Part of a small language model's weights.
Size: width 128, 4 heads of 32 (2 for keys and values).
Architecture: RMSNorm before each block, rotary positions, untied embeddings, normalized queries and keys.
Training: a variant of SOAP for these matrices, 113M tokens, 3437 steps.
Each number is 500 + 25 x the weight over its row's rms, rounded and kept within 0 to 999. Layers, rows and columns count from 0. Numbers have three digits each. The size before them is the row's rms in percent of the matrix's.

# up: layer 4 MLP up, 768x128, rms 0.139, rows 24-48, columns 0-127
# down: layer 4 MLP down (transposed), 768x128, rms 0.132, rows 24-47, columns 0-127
up24 088:509521509505491491462486463503507482495507511523470521513434519547504508546493496454476477480508450497560505507486514524477478538469492505513475491534549533517504488482519519582499458500514483506480520528490498514470497500493484535478471522526476513515496507476507532523490483518501503530487539492473502522510508496528460527499539480539483498467478464458545533495478462483520526534491
down24 084:474469557494515511532477508525513490514504485459484424495461498515488498459523499511485511531535476554446469480509518518502500511513421480476500527464505511492488504499461518480509537513498489501487499533505509505510512501503541466465521543503530487474482510517464493509466499496536503484486514506491452455484495478510525512515497525535514493510511461485528452515517542515487441505487
up25 095:506529532472488476512482443464531533439528525544505518476510502524453508509501541487490518537444511461501448522508504529527479521527501552526494490518482509490506496468518476475508507539502523517486547495476450534506517479533472545470509495520471503525513487477505508508467498510480509500481491453496483520538503496514494487494530478492514452504513498504476511521521494469549546474511
down25 097:538507532457507474512508482491480500550508511477545488529503486485501488470531507481528520518487501547511509504461474513548531511470495481502500546485475486516470494514539501472430493476526469463492461500483484481584507508523486505460547525502520485520467456490494461492512493489523519507522508517534535525523460506513491519488497487484519472503515475534513512464557526498502513487480
up26 099:490533531475497461474497491503479577515547495517517498539484477493497475508580471503440499510488505486499535491480503503502486500486491512509529500494487524489494512512486481494529506487518515500481476530490506523479461519462495455469495495527499525497558490495513500504564472518484535494544504515443449472504545529503500467521482526521503504557483481516488503490460499536535497511502
down26 093:497514478509482527509464459474525511519489518520460518486519552452493529482507468499545495522473545471490478497509523499488469512547501488488471542485509458469534468462513436503530505532480495516496502469507521490511525484558506524516483474466493490552453503515498509504475502465487475480430488491532510490499535478494516502523483470509462526506483506514469516508515475549510506517481
up27 098:469519507522518513511487542483492469506467508459511464457496498481488543475532458510509543479505467506476522530487523480487487525510515496507497494482496531485502529521485554546516491476495461517504539520497501487493533471447464492519477460514531510446511485515514528451510483567501504506496458503522475523497519543509499533503470546490538489474491482513475430488502476487513505496495
down27 099:484522493482515488464553507469494511541537492480493497495504466522462471503534486507470483499513485478504495503537499498527516536477537467501518520528497546499478534523508505501502503492488519524450484496497517474459506488506491488480514485557463527483477527437515518466442491503474470526486551469469492524532472459482513512488445490517554511487537496489461505483512529508474462475511
up28 087:481526463472519529461534507526481484469509480538502538530505503468531513512553509485501484519496490517446496481514520476526504523494462483489497506472487509489471557530503544474439523488546482482503505536481481551488520433480525501527518497511487529508469491525518547503508485529475491535519510511498463501471498536494478491511520479543524483488464515514491485488479458479494457487475
down28 090:554473553513525504473491482519466508531480474519506483501514490553464493497456454501499501493530512487554491499465541515485497544493502498503472484464527485520515428481515469496494491482475497487489489497480498517530540553502511522484524469491521466467548475540494463481513514478481515454546514454508519500535488483478498503526497496466501462520486479485516511519498526498496528494547
up29 093:505458490569530457516491479481516514504467512504495502435505531495466533477461499484540465493503542508512495518481509465497454480500505487498497524522529498499505444526453490472475485472496506488543473477508486483542490500508468521535513502465524491476550477544525487508529485485521523480502471464501512487524488515513502539487529473520537517477493518528468471514493509509492475491570
down29 090:501473508480496511483520527502475505492511502530521520486453509538487441515501538532450485502508558482512470531491483539513475456503510517516501494500478470520546507433488496514507521503515527455496496497486489497495479473473460514537516496540504498491457533521508495435492472441546471474513514552512516498494502508507495466483506537496469495485489506496480517502470489436527505534494
up30 102:462528476535545499540515474499495499480499489516515532469483450474512485500532564485468509510543486515459501496473472484496527502463492472502492514481496466495482518465480440499527472500516530529543464474518530518499540498457486534478491449508503464489520487540474492531493500525496496497497472493490461478508512533508494547521503509486439480542496518511506516498547470493509526490475
down30 110:511462500450499485482502522489457494507498465451495492479555501482501529533544489497501450492502497469499476519548513498476485493477503483496469457497516508504498519505478527489537491512480502485494495429511522504474527513512467518521507455432480560489500556492493527507494468488526495512466489529490506520509508499528502497526545502518497472492482520458459434496525527515511487500537
up31 102:517497497520493484499492480522491561490473489543470528493508487466486514465540480499461470481526517484515495489522525522541497538556552501496472492520486531451510504551506505488502523483497486481475489511486532522466449501543529463492481509497473494494547516504474480481529541521507521515478487487468509523530477522506509454463500530521469512493465480530483481547503532455526490470477
down31 103:526450550509536454518515496511531505540486503525494490481461511455501501509492482498478455497506510494526515499510537522498486489494507503514473459491538511491476529484501511457530544472503502497480496481454538494495476488492456496497526511522498521508558514524484520468469499515512511523529522494493533543460564500530474514502528524462499485467540499477460510521496478520484439511548
up32 114:504478486573539534529530465511490522485481497500525474514512463511510491559487487504524521496497478506490462509513524507505543503499492471461499505500522522488484504486511494530546571434518523472476522494491475517465472471474536490470507444504493520504496479455497471473518472514524491494516510480520460463511477483461519509527483523501511488498522500551544521468536508497519520481475
down32 105:478508534467518512457477510500459467515530479515501507490465565492527497556513512507515510522501505583525528481497472529475445502512470510533524475494479503510454473502509501455458500557470523496520482495500545493502520511531470542512479508510507527492514505517515503455483463461507465487512487474500507539530502493516454514510502496478498482511499501445475474501490473497475511487518
up33 099:532551485517454502521508477478499511499512500538488482499447487522485522510492475446523554471556488478528449445476512469476526550485490496533474516518547535506499499511498486494554486473515497529512497508473525507546540483491500492523464524540507522507495528496480514491493509520519490557456498495463503472520553508531491537500492521486505497501493471475488511487518506485494478534499
down33 100:486461552499481538506486459524495472485517497513495545502495478485472520490514509503517519544511524521491453467483513523494512497550520476527471483524491519506529458537514447496458516519520551515500509496507472506558497463508521483500506542493512531482451483528516526460487476522530512491454488510495497530512460495488533489500525504559477491483478459516512503554514489499482454513489
up34 102:486524491552494546493428470526496474520460453526482511500527517515488519519507501499538514453525515473478509537512539518490464500506503480504459524489494490479553517492473517502490487508482524487499511466492499558470545546498439501534486508504489485532510483507525501536481492492536505492462495522548482481512547482508518488512497500500513461489461528503439493518525514495487509538491
down34 104:547525500482488558499520483488497488484540482468504476495499550452470488481513501477501454481510508482497529485534529509504471456511481480525475489511512502518484553505477493492514473494500513500487487533476521518528475490490509532444489448449512497488491504470504495519531518492461512523508510520494484483380519517478488490513459465468519471499499513463512514495491484516500522487485
up35 105:492464504536520561484458482467518485513512481514529482508510468493501498467518496493508487501560458505482474501466517523519505502547444562513509474532487505532529457513467498563505475487503512512471472467486492519493511494482516500517486526504483493487511493494518535510503469496520570508482532551511471512535490460491509485513440500460512458503489497516478480472491514459505483492496
down35 102:512473470489462474505519490467442485494468533487498519516511485532517505506533522513549490501466477469479493495494483467501550536463519483458479525472495497517537545459489512498474483483487498480483476474495504497528524530533498517469530433515544510492488514471486466510535472515449521507482523488490497492467551481501449483505522456520509521501506504498566500495485499514504510537474
up36 104:523499519490539491496463508504445494493482466521487480487476480485500498519516479482492491497515500508558551517506522470497477487457514471515487444537486535536498471494517457516491524454485511524533483464487507458482456496517545489451535522514520502493458529490497530527534529496507494475491507511488444466531507517486542512506484506506467476523495499499540473480571483530505478503494
down36 095:532500510489532501521510500491465469449514486530487532504482515500523472466534487513537508453479518501482487483508456499516487495539511489515496515521440467532495531493496544494481490473483511502425506492491463466504507475525530532486478469456492491489544465514485486556484527484471502463499514533492480533470509484504491493491477458488524482459529474496512544514479528514525451527477
up37 093:478478499481549493490491552470476502515486490529563507489520525475478450489491474486482501520495499548470503516474492506524513490505480480490532473525478508495496490464460512518512505521548479481504457471512474557511536527527527490522503531499468518481505483553484493500463539501557468493496539464490519524474505511531497429517474490492457502519473485479515489473498517480480506504542
down37 099:486529458484468504511471487499496509484496507521539514475508538506516452546509505496544497538509483476507469502497491474494463536502475516517501472507507473455478538545522560550478478487448543458530531465514501475486470515499464476505477494479548519533515479505480475509501482536499498464502496494528482530515489522491494519543509454494476484511469519520490530523502458500455487531525
up38 096:495505491485498498546483500517526587526470514432458502511537511499529518480494521531513538496524445485522488460507472487502512480500510484537485504525488525541520475535479506468484495531479521519547542517470500508475514522506546486488468524526516493510486498526500550485491515511514496509460489493469494499508521482495519519488487523498510481550506495532498480430507540445511497509503
down38 096:531476499522469481492511514487474461484469468486503509506507539511501503590525471466483525506496530527500514476485520490494525477472546514504497484512541474468492496535467532489473519446505429512522470488499516511466465482455506474494526497501522493482550486479511511523499489511495541473522496493513473509468528505472533497497552494491488556481446517509529522499500479527515491482479
up39 100:471493512516506484463479494512497478475529528524543498489516533549466503495514507506506531473485502551492471482499456489507453566516512488529514494508481478479544513478485435481511523496471512513506507493466496540550503532473521466490468470471494528491529511493523540514519476485532536461500500517504498474501487489481491480543469505561484524509500452484472455510479507495508522509547
down39 105:479509508481496496509461499508496518465545475493527483509456502483505487530453488536466475536505512564507518519502560505484512550478493508486475520538492513523447514527527572488491509466486479497469477518494522471467443539504431514522521507512493487492500521504493493519515486521518497497521515477488501509504490465488510551525502525547515501459473490475474542502524522484488514477494
up40 100:520490463539491490520504490498490514482493529496493546534480492492496537505499557508504484476493460529459440527459543471478551442496505470474491514513508456521512475514465476494449515506516521504519505528530513492543463480504467445522524506523521505524485525452518521497476494507468478513490541498510492496509518514489481537494463494506496491521430501476480501533480502509463501489479
down40 094:469477457480476498523519481478525486473474507501510510528540520467489538525467509449503497471525502531531489503514470492489530514491467477480501532524539479500525460514544468475459523488466515533479499467521526519483515538505508477500448490502477445504504536478488523494458485532475480501467493450511499524496494443496471486537538522542479502481489496484501483514480493476505446483470
up41 103:504507519525479525505504481478504552482488502477478519521498496500461470493532519514529504567516504520505527502473516527485540512508480456475533464486468538473468510497481451476491475523478509499497508476438525496456472502481478520442494512523467545502469498483517523486501473452453535512513495462536472466490512513495514538489504502530528504490528532507510551518483507529494504469538
down41 090:493537523460479510488499482505479495479543501544497470479479478508518475533470480492540513493500456509454537466506491469476447502499444568502496520488515462535512507531511494496519481504493522459492536485537522504517471468515488507531497530505533468473506530520533502475504514499501518530471480505469488501510460513511473478500514522459426538496516498490458498536503488468484529475496
up42 099:511463512490500508483532471546487563518518513540503522506529458487519490498473529497495487489504488457459488506520450545501486467452498502525495471463500535520497514521481520534476498555464469450496505473484486546468542504507550492481518483494492472454517494506533510521478505496522503499497492446442493486494470484538508508476505521539500484541493517498520503476505477512531479513467
down42 102:503492470502549507531489505504515512481490473458513484510556482473481537495477468495520494510498533516465465510479483493491515447508512480485525517493526439493515486500518485519475494496564522539462613523495537491458512518508495518491483454483468472489521510503511486487529499525493540485514504505464489503489463521475509518458492506482463486505488505465496453507528502510492482520502
up43 103:489523490490509495476501515482522512470501508517478519510484481505481511573507516474488510504506502481506494531506511546501518480498447514493528496491498514458489511527477498456541505422487506495489517501455484523474441533485527487501508581503521492518550512493470494493495534559525478483494491453508474474521527521524486516484508515495493479507465539536491520509445515474519519522459
down43 103:523502491538501512496527465516528508528466469495518521566488516490520552459482502476558513443487470495518503509488507480520492481474538507511500529514542504524506534483519507526431493523524466512501484478502533476460469515513503484524476468533476538497472546485500536515494473504466498442508482462451515492476499493499503479512474507479486527469508506488504490482457476525514518515471
up44 092:523462495494515470483420481553505511474480515530505473483497526469480496495511480477503553523484462488480493529535503533528488512512518482525531467480501483528530497532516498520504493465475468499538525453470529543483484495483518469516515504515522504503486523494466514484502501480504459520466464481505473487497465430453492504501544517536484486511495493480521491503491503503445463460473
down44 100:479514476539474477540511490496518471474538482516516440499520502454494490486482521517475510492487488467477535513472507500534539454547483500527473484510489497507480496515441451495516486459527533536497509482496531509528511510486490520496489489478512500505465552506525516490482542522507553501506498482520487475517462547544482473498477492503475492531482474487528503520477516431491555521515
up45 104:487481507497514535529492517494546501523555507513485510460509484474528523510537472529509582517445528487506541469466493512470493520515538503521487503517490513489486495542492490506466476506481467515524470488507534510469515492510537439515504502462501498484492500499489453458502543512485489526493501484495537489505520550504451497484506531532497541505484500514501472513471455487481550531524
down45 113:455466516536524478479505442473515487491511473519495460501516559480493489479522480517538505499497508493511479512507479495540533497534507480492514527479497473498447496513505500491473465486493535493478528495475482524508569503477505497494470516517455509537465550540542464438538478468485511547519454485511495510509531498512470499546501456480488520496483478514475478481483512498511490521505
up46 106:515465484501503504496486500505480481506518499506461519502509493522456496527512503499480505470497513546506477552439497496515499477501477520506538505509521478495501521461513530462479472503574537485507500500502558510546512486487517442509485488505500485519462537457434483507500521518470494456514544545486521484479488523533488519526504509505507482489499470488483522423487546476499482493504
down46 109:502529480491456456507529467487518510480504498470450522524487485470481490488493527553523514515488478520528435518466505501462455504482502526472506500460491535515525481495489505523579495483512527446501512486492463498489507492539466498489505533499508507484529489466505481505519513502502505537465485507470535444522483496476466544512489516504507480497502450458461484519492516514490481530460
up47 104:434488518506465495486505490468459537537552521531506532477557497506533518501485529496516538471495504477523498480454523499520512463523455464464514481470510536472499506471500487504477519492513481502463454550478460516488499510496451461504538513490505518483499518451525516485518524479463535498500488533470519484515504494500541504511465501489488542497506482516534479490476492495537523513469
down47 102:547488524548559526492480519502468491459489493489508472547537508513487531524517457483471523500495502474508482546531492507500529470507550516476499514544557517509498488495494485491507508463487517501516522500512495475470502484485537465504511484475512485494499518531513439545506502483464473515491527551544463476517475522480443535535522473518490501483517497518478532506535505490508477533509
up48 116:476472533518523496490518496477496535481457467471531465485549485496493502501465495457498559469478504517489446499531521480481500471471521513524489501533506532469499486505550554499507499534535476498510468525546457520512513498506476509494506496491474510455507472512463500498486466537482496509523469508480473525437504491487486474474514505512472502489511523460518530479483485464454543528483